Weights of a small transformer language model.
Size: 10 layers, 5 heads of 64, MLP 832 SwiGLU, vocabulary 6969, 14.3M parameters.
Each number is 200 + 30 x the weight over the matrix's rms, rounded and kept within 0 to 999. Layers, rows and columns count from 0.

# layer 6 attention value, 320x320, rms 0.0345, rows 63, columns 0-159
227,199,237,225,189,196,188,152,251,152,230,221,149,209,232,205,204,216,208,176,195,228,210,174,227,268,207,237,131,213,201,200,176,162,215,153,260,198,216,192,235,205,208,187,157,167,268,217,265,173,226,176,186,179,226,211,173,179,215,181,175,206,240,183,196,190,228,218,190,191,208,225,188,174,213,194,204,153,202,157,156,141,208,226,138,202,124,211,159,197,198,220,188,220,225,184,224,208,256,246,186,203,288,205,179,251,190,163,190,200,214,225,267,285,205,204,272,212,190,186,271,195,205,197,203,234,193,221,213,248,168,218,244,242,253,177,214,174,232,146,202,258,240,200,238,238,223,231,168,164,183,249,145,241,182,197,146,224,200,172
# layer 6 attention output (transposed), 320x320, rms 0.0462, rows 63, columns 0-159
205,202,185,249,192,131,160,192,229,218,207,234,133,206,186,226,207,223,218,168,197,227,213,217,202,240,240,225,191,183,205,245,155,141,171,208,191,258,171,205,172,216,199,204,185,180,234,226,253,210,200,179,229,141,237,190,207,216,220,231,179,208,234,217,188,184,250,226,172,209,230,208,190,165,183,190,207,200,240,196,151,213,198,205,187,195,171,186,135,184,231,185,197,202,228,211,220,186,205,203,199,192,242,171,138,255,191,182,203,188,219,173,179,233,214,207,247,213,216,180,246,203,242,208,247,166,194,244,170,248,162,227,237,236,155,176,202,205,196,119,200,251,242,229,201,202,173,195,187,221,205,254,171,189,201,201,250,182,215,160
# layer 6 attention query, 320x320, rms 0.0285, rows 64-84, columns 0-159
152,174,222,222,224,225,180,204,211,217,177,160,217,209,195,215,166,218,181,198,203,188,188,193,178,221,189,211,209,210,210,186,179,193,221,212,210,200,185,203,183,225,204,175,142,199,214,174,170,212,172,179,163,174,207,215,212,208,196,213,191,164,190,182,243,210,171,182,195,153,214,188,187,223,183,244,209,165,212,201,192,146,196,217,195,204,194,218,225,241,208,217,205,185,202,186,226,230,190,184,179,195,208,225,240,221,250,191,158,212,212,220,223,189,198,209,220,199,210,175,169,190,168,201,217,214,172,228,165,195,224,220,187,168,208,179,216,204,226,191,204,184,208,188,186,227,222,240,234,204,197,226,224,199,160,182,173,166,216,251
121,203,193,226,230,172,208,147,239,201,230,165,159,195,180,261,188,191,215,180,188,192,230,169,198,207,189,199,215,228,223,185,216,177,213,216,231,191,193,199,177,221,175,204,150,231,220,205,208,201,154,173,177,188,195,233,170,235,201,171,174,146,155,169,219,234,202,184,166,149,163,185,193,198,225,197,222,205,225,175,174,185,222,236,240,198,177,251,244,195,244,222,186,250,207,224,176,216,204,182,155,214,200,204,242,163,221,181,145,229,204,197,223,194,201,197,186,206,188,156,189,204,202,187,180,206,180,213,180,220,190,192,200,177,191,163,198,236,185,216,204,224,169,221,193,145,196,199,213,204,145,198,207,199,161,168,166,191,215,242
174,180,198,213,268,200,227,163,152,225,199,227,212,212,228,202,175,222,196,206,211,183,248,171,159,195,205,202,202,233,177,207,171,238,192,218,194,191,175,214,134,180,198,205,180,180,210,196,225,244,177,216,183,215,143,219,214,255,199,181,197,215,237,209,212,211,195,215,211,248,232,242,178,204,168,181,247,177,236,238,186,225,254,177,258,198,189,213,206,209,212,195,208,208,189,158,232,141,139,196,208,173,135,195,215,183,161,194,235,217,253,157,187,227,135,162,189,219,181,195,169,174,201,154,170,182,228,176,208,236,119,185,182,230,229,234,253,188,157,219,174,247,223,182,189,182,194,188,216,200,206,248,226,245,199,212,195,210,203,173
258,225,181,225,170,222,191,213,166,146,182,217,188,160,187,198,265,252,230,151,220,188,161,164,200,217,226,154,210,204,187,186,154,217,189,135,176,140,219,188,171,162,160,225,236,172,138,187,242,172,208,225,206,191,189,175,210,196,225,261,183,246,194,177,187,149,222,260,179,216,231,215,237,223,134,225,181,202,154,185,189,186,198,146,208,205,184,162,121,214,178,154,202,163,181,207,228,166,220,229,170,218,230,220,177,217,173,191,245,206,241,162,210,182,196,217,237,232,205,237,232,175,270,214,153,211,249,165,222,228,193,222,215,220,221,217,193,181,211,181,200,228,172,162,178,230,167,219,234,185,209,213,218,211,201,219,257,178,160,201
177,176,152,199,211,190,179,229,187,160,186,245,164,213,176,202,242,164,234,186,187,178,207,177,214,198,208,138,225,197,218,164,206,223,185,189,219,200,194,152,180,164,163,216,267,159,160,205,204,211,188,202,213,172,198,194,176,226,167,223,203,242,183,186,227,177,225,208,187,209,168,166,199,209,194,214,192,176,200,209,170,233,234,206,221,212,208,197,153,133,226,183,194,195,194,235,186,194,233,179,219,257,195,165,187,186,206,208,213,209,235,175,215,188,228,171,185,190,207,193,219,151,254,228,199,227,192,198,196,217,194,190,195,243,206,241,220,240,178,203,214,219,199,163,238,146,162,208,260,201,213,215,187,198,236,201,213,194,158,221
240,178,188,175,251,188,238,206,199,174,189,185,213,184,176,198,223,180,172,219,155,226,234,215,151,181,214,219,234,224,173,230,215,172,238,200,210,191,185,197,219,138,196,216,228,181,171,268,246,241,204,241,284,197,171,183,176,226,176,246,196,246,201,218,196,200,181,216,233,207,257,197,181,190,192,199,227,230,242,207,194,236,264,206,237,218,205,195,144,190,227,155,162,167,153,131,211,146,234,161,172,238,134,188,178,267,180,239,233,234,242,184,276,199,232,201,202,229,175,170,267,219,256,185,209,211,173,193,221,198,168,169,195,296,210,201,157,226,154,151,224,231,204,210,259,247,181,194,229,199,194,193,205,188,259,180,255,194,182,178
193,212,210,219,202,180,199,168,159,172,192,175,211,219,211,154,161,183,198,241,161,204,208,197,212,197,199,170,197,192,189,159,177,178,183,174,149,167,185,185,190,150,218,255,173,170,149,204,221,176,177,195,247,149,179,207,161,205,204,215,203,227,168,176,199,186,231,256,222,196,183,172,224,256,148,225,213,204,214,181,143,241,199,206,201,187,230,202,191,213,167,185,235,187,171,212,177,137,172,172,233,199,184,213,212,185,200,188,178,205,201,195,244,201,197,230,216,194,201,185,169,192,232,154,174,183,223,207,183,239,178,237,200,223,255,234,205,169,226,225,202,210,197,206,202,240,175,191,210,157,217,233,217,174,214,148,205,232,218,211
199,252,234,216,157,197,216,184,199,215,183,172,203,222,160,225,194,152,141,190,149,216,228,195,206,254,163,196,191,218,235,239,199,223,266,167,232,219,148,172,209,216,128,202,164,199,250,194,193,172,225,185,206,222,201,226,208,158,231,209,175,219,163,180,187,140,241,206,230,219,176,246,176,203,190,278,232,258,181,171,179,205,195,161,223,210,231,204,175,162,189,267,236,204,253,251,149,186,239,164,154,245,228,138,252,163,190,222,154,216,172,152,219,206,171,208,155,239,243,241,184,204,183,189,224,185,269,202,182,179,183,215,201,179,159,170,196,206,198,183,230,176,158,189,237,237,217,192,182,222,189,156,171,233,235,167,225,244,214,209
265,234,225,201,181,207,195,183,213,213,215,214,179,218,153,225,210,205,185,202,161,222,213,224,222,170,177,224,179,212,249,186,206,167,195,186,194,214,207,177,170,244,213,177,140,181,195,211,179,149,223,189,208,244,209,175,189,231,252,185,210,228,189,204,207,230,235,198,184,167,188,257,168,197,202,236,208,228,204,201,179,215,209,216,174,165,200,222,197,187,203,209,204,156,200,239,169,147,186,170,203,199,185,198,204,152,195,246,196,238,244,231,215,231,189,229,187,200,179,238,216,208,216,187,209,221,202,162,240,231,168,206,159,207,190,238,215,225,201,191,220,193,192,223,189,175,171,201,227,185,196,267,199,216,182,180,209,252,175,219
198,140,203,259,248,198,164,226,192,167,215,195,183,165,208,239,219,255,201,167,281,173,155,216,178,195,189,199,228,199,200,232,167,197,205,178,245,218,220,209,221,194,226,181,247,198,233,201,219,229,266,249,216,252,193,222,274,192,203,202,197,221,226,220,240,147,182,173,205,219,256,229,221,190,229,175,176,206,224,217,208,178,219,206,196,234,163,146,187,192,194,164,177,188,198,117,170,195,218,215,182,188,221,220,176,285,207,192,187,119,193,225,227,202,202,159,246,245,155,189,180,248,219,225,255,194,173,164,204,246,222,165,198,239,220,242,245,165,184,202,181,121,222,217,196,229,215,186,221,212,124,173,162,190,148,196,196,176,212,233
144,191,153,218,251,199,184,209,167,173,174,221,210,237,202,190,176,168,217,207,171,203,197,216,198,184,225,252,191,220,203,162,183,143,204,209,155,196,209,201,171,181,240,187,231,199,180,199,178,204,163,171,233,207,210,234,181,218,174,215,235,181,207,179,209,171,193,255,207,179,187,202,171,183,195,156,224,144,203,165,203,269,247,237,240,188,273,234,227,203,216,247,184,161,201,218,165,191,195,161,176,188,203,201,193,218,189,195,206,211,187,227,191,166,183,226,202,185,184,162,180,167,215,164,218,212,256,194,197,179,183,219,248,195,191,226,159,235,190,239,231,223,214,194,218,244,163,190,234,168,232,217,206,183,301,179,248,179,218,237
191,240,164,203,211,212,194,199,218,184,185,164,209,216,214,197,256,158,251,140,180,229,167,182,189,143,219,163,209,191,218,162,194,144,251,189,144,211,223,148,156,168,214,200,174,194,223,247,238,134,195,200,189,200,243,175,158,195,224,188,167,174,213,221,201,178,216,197,207,193,139,180,177,212,135,215,170,135,132,166,202,220,178,152,247,206,148,237,235,199,187,215,230,168,142,219,199,201,180,206,193,176,166,156,251,127,213,206,207,174,232,199,247,154,154,199,159,229,204,205,190,232,165,178,182,265,185,255,211,197,155,235,238,224,181,164,213,175,242,176,191,201,159,207,184,132,204,231,250,176,174,180,247,222,224,220,227,174,190,239
144,203,215,215,219,214,188,161,187,205,220,152,255,156,255,279,225,243,235,158,242,150,134,226,161,199,191,232,173,197,175,172,203,235,228,192,268,149,199,213,233,265,171,182,183,230,168,160,234,210,151,157,115,186,183,210,248,156,287,163,202,181,205,231,208,232,167,166,203,187,172,163,215,258,212,192,123,196,194,197,262,154,135,213,123,174,160,199,223,281,200,149,185,267,217,198,191,241,201,225,227,201,186,255,229,144,167,160,220,201,184,229,187,224,179,255,264,213,162,231,125,232,139,247,179,170,211,155,176,145,222,255,193,187,221,210,177,149,173,234,125,179,197,114,187,203,213,218,155,204,254,164,226,220,150,237,197,166,195,266
193,189,207,213,198,176,204,183,209,221,217,190,182,201,190,240,175,209,213,195,232,179,199,200,195,187,199,206,215,181,190,200,170,197,212,223,190,196,224,227,184,209,185,182,181,197,201,183,223,198,214,205,185,187,182,209,200,209,199,222,196,182,190,195,233,224,207,200,179,164,198,214,173,211,188,184,200,193,208,203,222,186,214,200,201,226,186,193,215,203,187,201,166,175,208,208,189,214,193,202,162,202,199,213,204,197,201,226,217,195,189,198,164,195,187,222,178,213,187,212,208,218,214,167,197,191,204,190,224,174,196,206,216,202,188,184,211,182,204,205,194,203,207,200,215,238,198,216,209,223,198,182,182,219,202,183,199,204,193,201
212,205,200,232,143,209,185,161,180,204,161,199,191,243,198,235,173,197,191,200,302,210,189,239,198,212,154,174,204,185,217,233,205,236,243,197,197,258,184,184,208,159,226,178,144,208,256,130,150,179,169,184,216,254,180,153,188,252,164,171,109,209,159,206,210,224,194,181,117,224,186,204,178,188,196,215,196,215,124,185,221,233,202,214,247,212,189,129,211,207,219,159,281,219,179,234,229,221,210,184,209,153,184,233,182,142,209,160,181,225,166,208,232,209,163,188,195,162,149,122,185,219,180,157,249,177,159,188,255,150,225,225,205,186,179,155,218,233,198,217,251,170,215,223,107,237,211,181,171,218,167,238,221,211,155,175,215,247,211,188
216,194,235,174,205,237,149,155,182,228,213,134,201,237,198,203,212,236,199,163,189,246,216,177,177,191,206,154,246,188,209,157,223,181,276,181,227,135,259,211,238,190,136,158,244,204,170,184,212,186,174,237,116,224,166,146,217,210,225,194,179,185,204,200,246,231,171,179,226,162,188,241,156,212,198,188,203,222,181,195,262,203,185,195,207,202,157,155,236,191,173,112,199,191,170,193,188,186,250,233,159,204,189,244,169,197,206,229,229,172,189,252,136,225,156,254,213,210,194,184,222,268,190,183,238,223,205,231,180,237,206,209,237,238,190,151,161,192,253,214,191,207,189,157,238,178,187,200,198,228,243,174,149,205,197,198,207,251,192,198
156,203,216,204,160,241,229,194,201,160,238,181,157,196,141,237,237,195,216,237,240,250,148,210,234,194,170,149,217,208,198,198,229,188,151,265,217,151,224,174,153,254,201,199,187,191,180,212,169,166,201,232,202,155,170,204,241,192,170,198,216,154,188,205,145,206,182,193,196,195,164,148,213,229,200,245,192,213,174,160,157,194,174,185,214,220,174,203,211,249,196,235,199,177,216,201,174,249,258,167,196,221,222,213,218,214,217,207,169,237,195,173,238,184,175,164,137,138,165,176,197,207,256,203,214,219,184,217,205,201,167,232,201,209,203,192,149,137,287,183,186,182,177,180,248,228,227,186,163,218,223,225,204,225,184,190,200,253,193,140
174,171,159,216,246,188,203,254,284,233,259,181,273,225,236,177,157,178,297,203,174,180,224,237,193,210,187,232,193,214,184,195,209,197,215,192,172,168,210,207,247,195,202,183,207,234,145,240,237,210,241,228,188,194,172,194,210,199,191,169,172,214,160,214,181,194,205,235,204,241,176,223,194,205,195,207,193,177,186,188,174,211,221,216,193,225,212,194,184,206,219,152,202,201,188,160,215,271,215,218,177,190,178,227,222,196,256,174,249,185,239,197,179,158,202,203,227,213,200,197,236,244,182,239,171,229,183,182,246,158,147,190,215,186,228,220,146,178,161,185,217,171,223,206,174,218,196,260,182,205,233,219,179,209,207,178,206,206,176,197
172,171,206,180,162,226,164,202,178,185,150,137,194,228,172,185,229,164,212,224,262,210,192,233,231,207,161,191,212,161,248,268,193,168,247,185,225,185,189,180,178,186,190,193,199,194,164,252,178,153,230,215,194,155,256,213,175,168,176,227,159,222,162,200,169,163,241,195,201,187,168,189,212,213,167,204,201,235,196,175,205,163,186,198,200,170,220,198,171,172,139,168,187,206,178,247,211,190,199,235,159,212,239,186,205,192,237,269,185,184,205,183,202,201,256,177,240,209,207,193,181,177,154,220,182,189,226,227,197,184,228,208,196,189,207,266,218,226,157,193,219,234,198,173,175,201,165,169,255,256,167,174,153,183,192,144,206,182,198,190
155,190,187,165,215,203,172,225,257,187,224,147,167,230,189,188,238,232,220,234,202,221,207,195,168,220,189,227,152,213,184,172,186,140,218,144,205,172,214,207,235,208,219,245,265,165,130,204,176,200,221,172,235,237,208,219,225,177,226,190,190,129,178,260,139,215,217,178,141,134,192,178,205,170,174,189,166,258,223,223,195,238,226,175,189,172,208,210,178,215,172,191,150,174,275,180,145,169,204,214,208,269,232,199,193,204,165,214,197,201,176,195,225,180,241,192,203,225,183,186,212,206,195,206,211,210,190,191,243,218,263,189,202,226,178,176,190,228,197,217,203,187,191,215,240,262,264,198,192,145,156,215,143,250,190,230,190,255,218,183
199,189,195,204,163,195,210,154,234,182,176,233,187,235,214,139,233,173,189,176,242,150,205,166,181,200,187,235,187,165,223,192,224,222,172,190,212,247,192,206,205,205,200,234,269,163,211,238,235,216,228,194,141,198,179,272,179,229,133,189,217,220,208,210,174,142,129,202,252,185,173,192,187,163,265,230,171,208,176,204,214,234,201,237,227,229,249,176,206,175,208,199,190,215,231,204,176,242,173,202,207,168,241,143,150,216,201,163,207,221,195,215,273,225,203,160,252,209,186,204,166,177,206,184,199,192,272,210,157,260,202,184,240,224,188,224,201,250,164,189,175,254,283,211,196,212,188,237,240,222,185,220,187,210,219,170,244,130,202,187
# layer 6 attention key, 320x320, rms 0.0284, rows 64-84, columns 0-159
206,243,263,167,152,209,216,177,200,194,208,204,145,204,205,215,214,189,218,163,181,187,179,241,216,210,216,232,181,181,187,237,190,172,229,206,204,216,193,144,244,222,160,226,163,235,219,158,221,161,205,118,181,217,276,180,226,203,233,237,217,179,138,169,203,231,188,184,232,199,164,200,218,201,220,227,163,255,155,224,239,207,188,240,145,212,164,201,210,188,221,198,219,255,196,183,192,257,189,235,201,179,167,237,213,173,209,218,182,242,186,203,179,188,208,231,214,155,222,161,158,246,186,225,223,166,206,194,171,175,216,173,154,146,180,176,253,184,226,157,218,135,221,206,173,189,199,235,181,193,199,189,165,241,167,219,151,157,205,216
221,182,220,199,173,172,168,194,177,199,195,186,205,183,228,192,204,209,215,174,208,167,148,206,211,215,188,240,152,217,181,218,211,186,198,209,217,205,219,171,200,218,235,220,166,227,202,191,178,185,208,124,163,199,231,178,169,182,221,196,230,203,160,153,202,193,162,166,235,208,210,197,210,212,205,226,191,249,185,265,223,224,222,222,156,203,201,221,215,173,220,172,229,218,209,174,201,207,184,215,181,189,166,223,183,166,184,196,194,208,199,186,193,208,208,234,230,151,222,186,176,234,188,215,217,198,221,219,203,187,232,172,176,185,159,184,206,183,175,157,202,136,188,186,204,174,220,219,196,170,181,204,169,233,194,216,173,186,219,212
200,231,182,199,187,165,178,203,251,209,182,157,222,156,227,205,235,199,231,223,214,227,201,232,220,235,186,200,199,210,235,188,250,219,175,215,215,184,201,188,179,233,210,173,190,174,235,179,130,191,201,209,197,177,181,228,201,179,191,204,169,196,203,195,153,205,193,189,184,169,220,176,213,188,176,205,240,189,213,195,214,213,177,206,208,172,196,178,200,199,224,197,181,202,212,198,171,178,200,221,199,228,211,238,193,231,151,204,200,188,200,209,174,231,236,231,202,175,164,222,208,198,190,224,185,210,223,217,205,174,209,197,231,205,192,206,149,175,195,200,180,200,184,168,196,191,245,195,191,196,220,203,161,185,203,217,214,239,217,213
157,198,168,218,254,184,195,215,218,187,191,198,255,192,189,196,159,202,218,221,177,206,190,206,195,153,214,198,240,203,220,244,173,207,228,202,199,214,167,197,206,206,182,159,210,192,205,233,182,200,208,236,195,195,159,216,191,174,170,198,210,160,244,227,215,200,228,220,210,206,226,200,203,233,186,211,209,214,220,194,185,184,177,163,181,215,181,170,212,224,146,195,187,191,175,190,201,233,225,192,192,175,207,160,236,227,184,220,190,168,203,216,234,184,210,191,188,221,180,196,211,209,165,219,176,225,196,180,173,206,215,214,199,267,245,216,172,201,195,161,182,220,217,175,221,230,196,228,229,218,251,236,224,174,189,215,221,205,191,176
202,179,187,246,222,226,149,213,218,211,197,207,223,186,203,176,160,201,145,220,202,246,170,165,192,186,289,189,222,234,150,214,171,253,201,212,128,197,172,237,222,168,203,167,202,186,205,222,232,189,173,212,218,213,188,229,207,177,218,197,213,146,246,245,267,189,211,230,179,242,237,218,185,197,183,200,179,203,219,207,197,175,170,186,211,298,204,206,188,249,175,170,141,172,199,178,188,219,212,142,202,168,192,217,201,202,194,205,219,200,201,159,221,206,165,152,205,240,156,227,236,243,202,203,182,203,188,135,185,205,164,190,230,205,212,221,156,177,204,232,179,203,228,180,227,232,214,170,176,217,211,200,226,198,195,218,203,171,159,197
217,221,198,240,193,247,190,186,172,177,222,189,195,200,183,218,148,180,164,229,182,213,207,183,161,175,247,199,209,188,172,202,173,228,219,196,158,157,185,222,198,192,200,200,224,174,216,217,221,207,171,248,230,185,183,164,197,227,211,216,222,158,214,219,179,144,228,250,156,215,272,194,185,179,224,172,194,159,221,193,170,178,233,188,224,225,184,225,188,246,219,195,166,147,172,222,201,209,219,149,194,174,162,200,219,199,184,209,212,183,182,191,220,174,188,156,158,161,156,193,240,212,262,224,196,217,219,202,193,230,190,195,208,210,228,232,215,169,172,206,175,209,189,215,211,185,157,202,215,232,223,262,235,192,187,201,243,212,164,186
201,207,193,259,193,228,210,200,234,193,190,228,232,192,197,248,206,204,172,179,226,254,239,188,171,180,243,194,229,257,185,198,190,197,171,209,164,212,166,210,215,228,187,231,199,198,205,244,218,206,168,186,233,200,188,213,188,216,225,173,228,161,240,202,192,151,215,209,165,230,223,170,223,184,220,230,208,179,201,214,190,174,206,196,190,281,167,210,180,222,183,202,179,183,202,220,197,210,224,184,198,207,176,205,164,249,191,230,206,177,201,183,218,197,198,204,176,198,180,179,214,195,234,216,210,189,209,198,216,202,205,223,185,213,196,197,190,193,209,178,179,235,184,182,211,197,229,221,205,226,249,249,239,210,202,227,224,208,184,166
250,238,201,215,233,171,213,198,187,135,232,214,171,207,234,206,164,206,181,175,200,199,222,191,156,191,179,200,191,141,172,204,208,168,206,230,141,196,215,261,189,191,226,190,198,188,201,181,223,224,198,216,190,220,222,197,242,217,239,194,231,173,193,218,247,198,237,219,198,240,190,307,204,186,141,209,175,236,181,203,226,193,194,215,188,226,245,192,170,210,197,186,216,193,143,141,225,187,174,149,236,160,160,189,222,211,149,184,229,200,228,192,263,160,194,222,227,206,146,179,264,227,193,181,227,201,240,177,191,188,197,193,214,249,233,242,240,163,154,171,192,213,222,192,210,195,216,191,166,213,180,220,170,198,197,203,187,196,210,228
214,193,131,254,236,221,193,164,179,190,243,210,193,222,163,222,134,225,178,211,214,191,261,183,182,156,247,154,203,201,185,243,162,187,168,175,177,182,143,229,192,190,209,204,223,156,174,245,225,228,207,276,252,278,142,230,198,184,168,225,223,231,249,203,238,153,251,228,179,220,252,241,225,288,164,198,207,178,186,190,163,152,217,205,230,205,217,214,162,253,178,160,159,150,209,174,202,199,197,171,218,233,174,165,202,274,186,202,207,169,191,179,210,184,178,182,145,195,191,207,251,228,262,182,170,215,198,204,257,250,188,240,206,260,184,215,217,175,185,223,174,227,175,252,227,235,181,222,144,219,251,242,231,137,243,181,241,229,167,203
195,208,233,172,217,236,200,191,177,181,143,229,218,166,205,198,265,173,190,183,212,214,199,185,267,208,208,196,217,221,215,193,177,204,175,220,219,210,245,225,236,215,159,225,182,217,165,217,195,135,239,161,200,223,223,176,172,217,196,149,173,202,138,202,177,208,180,160,209,181,148,193,183,154,215,265,211,264,212,232,203,141,170,250,197,158,204,203,230,193,179,162,230,252,167,204,216,214,200,200,220,233,228,171,190,167,203,168,159,213,184,189,187,240,222,256,196,179,276,211,238,155,176,269,245,198,184,127,201,164,258,176,183,183,209,176,224,232,191,149,210,201,206,165,116,234,196,194,180,192,200,153,152,271,181,178,186,207,280,128
223,194,209,202,186,206,205,164,165,218,197,173,226,198,185,223,193,196,193,218,176,210,191,212,193,234,215,157,187,187,199,184,165,167,211,185,186,249,187,193,190,184,194,232,198,167,238,176,208,221,190,213,225,182,207,177,201,195,192,196,186,196,201,186,233,184,197,231,201,205,295,212,190,201,185,221,185,197,218,212,183,224,223,199,198,222,162,229,184,193,214,168,182,224,153,173,177,188,169,194,210,187,174,198,223,230,206,190,219,203,206,208,209,220,166,160,199,184,183,214,167,239,234,154,187,191,240,165,232,185,182,205,193,201,225,192,193,202,172,221,220,206,179,178,195,232,180,225,184,192,217,232,218,191,200,225,188,189,188,226
192,201,174,190,180,165,201,163,197,164,260,182,179,209,204,178,154,184,195,179,184,158,239,216,167,169,218,188,227,258,204,246,220,145,190,168,227,162,156,240,203,209,234,169,177,216,215,264,218,244,163,197,187,155,159,185,200,177,194,227,162,200,205,229,201,164,213,229,192,192,224,187,188,272,186,192,198,166,168,202,177,213,171,203,167,204,158,226,195,215,193,199,170,131,222,154,170,159,194,240,288,214,195,197,157,214,168,213,167,207,236,245,243,152,140,162,217,140,215,155,198,241,256,150,210,213,192,188,241,284,188,197,186,219,215,209,199,209,236,221,178,231,166,219,214,210,215,229,168,221,197,209,227,196,163,188,242,202,140,209
185,192,201,180,217,168,239,190,196,195,200,198,195,218,171,193,221,171,191,184,189,201,226,190,202,199,196,175,210,183,211,176,199,223,196,212,236,207,216,203,181,214,191,189,227,208,192,241,174,201,199,178,182,180,191,193,197,210,174,210,216,191,202,212,191,226,225,206,230,177,141,181,201,195,212,198,226,202,181,177,225,209,211,198,199,247,200,207,198,201,191,214,188,206,231,219,210,203,224,198,179,219,217,199,204,193,196,216,196,192,180,192,211,195,227,219,210,195,215,207,232,170,206,220,177,194,170,176,216,204,210,214,170,175,184,207,162,250,170,202,199,205,197,211,219,163,182,206,228,206,190,182,188,180,229,211,191,197,209,218
212,231,169,270,310,225,153,184,210,164,195,202,293,238,95,190,138,190,121,345,121,216,308,130,115,172,309,150,278,239,172,114,120,267,183,153,118,160,130,239,168,167,233,101,295,120,126,326,199,226,181,306,302,129,104,211,225,161,187,217,184,160,282,262,265,128,321,362,183,231,275,241,164,218,141,186,232,106,225,181,58,175,202,122,194,295,267,209,169,235,189,238,82,72,135,179,156,129,252,112,217,186,235,157,196,250,121,242,263,186,212,182,356,150,149,113,161,218,157,218,302,233,342,123,151,224,271,189,241,288,146,240,287,308,250,230,169,188,164,243,200,319,172,263,290,206,206,159,255,240,285,302,332,153,285,181,320,257,110,98
167,185,180,211,212,231,245,197,202,177,198,182,222,232,189,230,209,189,211,239,172,202,220,220,199,203,190,175,207,157,159,190,195,183,189,153,237,202,176,215,222,202,183,167,171,221,165,190,188,222,192,186,190,167,210,223,203,223,211,253,158,201,181,214,146,171,187,243,203,192,233,206,199,200,193,172,140,220,135,214,188,177,160,232,201,164,192,205,161,208,237,233,237,201,205,218,206,214,229,127,182,197,261,197,160,220,190,196,188,187,224,204,189,180,186,211,227,221,181,165,226,152,211,148,180,185,295,169,174,178,224,192,176,178,220,157,207,227,166,194,227,181,200,228,192,196,178,221,155,202,163,235,201,229,174,207,207,250,173,207
217,206,185,208,208,262,211,212,197,205,204,230,192,175,175,233,205,232,236,219,166,162,112,210,137,220,181,232,160,177,203,230,162,187,184,176,222,137,190,166,171,189,196,129,202,152,192,218,187,125,160,252,217,179,201,162,221,224,160,189,170,217,195,219,241,278,239,237,173,220,170,175,181,213,198,258,181,177,214,218,215,198,181,189,251,204,214,212,176,162,238,213,191,229,164,201,194,211,225,211,168,184,199,185,198,189,233,255,141,232,192,199,233,214,216,215,213,215,233,215,166,243,233,205,182,242,201,197,182,221,227,182,229,156,213,219,248,223,172,217,197,184,183,170,223,201,231,254,239,179,217,172,214,211,281,181,195,200,213,185
203,196,168,202,178,159,198,179,218,221,236,169,161,134,166,235,225,209,206,212,209,148,168,185,200,153,186,207,150,207,152,200,186,216,206,190,193,235,237,203,223,168,221,195,207,133,175,146,227,224,183,121,219,249,194,242,177,196,185,190,214,228,230,241,180,202,194,154,179,184,208,247,212,178,214,233,167,216,205,231,243,204,184,194,189,177,206,198,176,172,146,189,202,188,199,142,203,209,169,247,214,180,173,246,224,203,229,215,210,209,188,210,295,215,214,231,185,219,140,241,184,212,207,203,209,200,213,217,161,158,182,179,224,203,165,204,204,197,199,187,108,213,194,206,222,183,209,179,169,175,227,173,174,207,185,227,166,149,193,182
216,246,217,206,188,179,199,255,234,200,132,194,183,182,228,128,222,195,168,181,219,231,153,223,193,214,205,215,203,253,240,241,182,236,176,197,236,203,240,188,188,201,166,195,199,220,167,253,196,130,202,145,177,179,197,162,183,198,191,165,245,188,223,212,185,149,279,243,233,180,185,160,164,217,170,212,225,224,232,156,171,213,181,199,199,189,222,220,200,195,230,159,216,167,182,290,184,278,212,172,201,181,244,212,205,146,172,258,198,217,184,159,225,209,175,186,165,210,217,238,176,155,222,201,193,202,198,141,224,210,202,174,160,188,211,211,181,169,229,136,190,235,194,218,174,172,214,160,222,177,192,189,163,181,193,177,218,247,251,183
220,219,228,221,220,198,194,153,216,240,219,201,205,185,222,193,191,243,216,176,207,217,190,218,152,217,208,176,212,177,225,169,207,193,210,237,143,250,206,188,206,185,147,166,199,223,200,194,212,191,248,239,224,271,173,214,252,224,215,180,225,225,248,210,236,170,178,228,207,178,273,204,177,214,176,210,199,207,190,183,173,236,185,193,190,235,221,221,190,161,206,165,208,148,267,190,156,245,128,198,246,208,201,152,229,170,170,190,177,180,236,218,204,205,208,210,186,203,214,212,210,197,218,142,151,205,218,135,212,239,176,202,153,222,193,169,223,184,198,184,198,173,197,197,194,179,222,205,223,184,218,232,195,202,209,233,210,212,183,203
167,235,214,189,236,187,169,170,138,185,127,149,207,229,165,180,249,195,248,208,248,214,179,162,238,232,213,228,192,207,190,199,168,181,191,157,169,175,245,147,213,160,128,177,249,185,258,183,260,227,153,174,183,170,187,187,197,195,253,199,237,244,225,171,234,232,168,262,231,237,146,214,206,197,176,205,155,202,223,204,240,202,185,191,210,195,197,223,207,161,177,180,169,221,212,202,197,201,229,214,180,146,199,204,231,221,209,182,203,216,150,201,189,214,189,155,214,166,153,195,208,238,209,204,181,190,168,203,178,212,173,202,197,163,209,249,211,189,180,210,197,197,259,176,179,224,221,193,177,198,223,183,240,195,211,196,204,176,235,182
247,179,222,202,228,270,189,216,233,200,171,222,234,177,184,215,212,157,220,140,187,250,233,246,271,190,225,193,213,187,288,146,187,252,191,227,110,232,233,167,174,246,235,200,225,239,172,249,185,210,247,203,170,147,180,266,168,235,193,206,197,192,226,191,188,219,211,209,168,198,216,174,173,202,157,173,122,211,196,169,158,223,158,217,203,153,208,203,217,202,148,254,199,203,196,223,211,196,158,205,189,203,204,197,202,149,175,176,204,182,239,222,212,216,161,188,199,253,225,215,205,160,197,168,183,205,216,203,195,129,185,201,253,208,278,219,163,198,208,249,212,218,167,174,166,186,186,173,182,257,163,251,271,211,181,248,206,169,225,184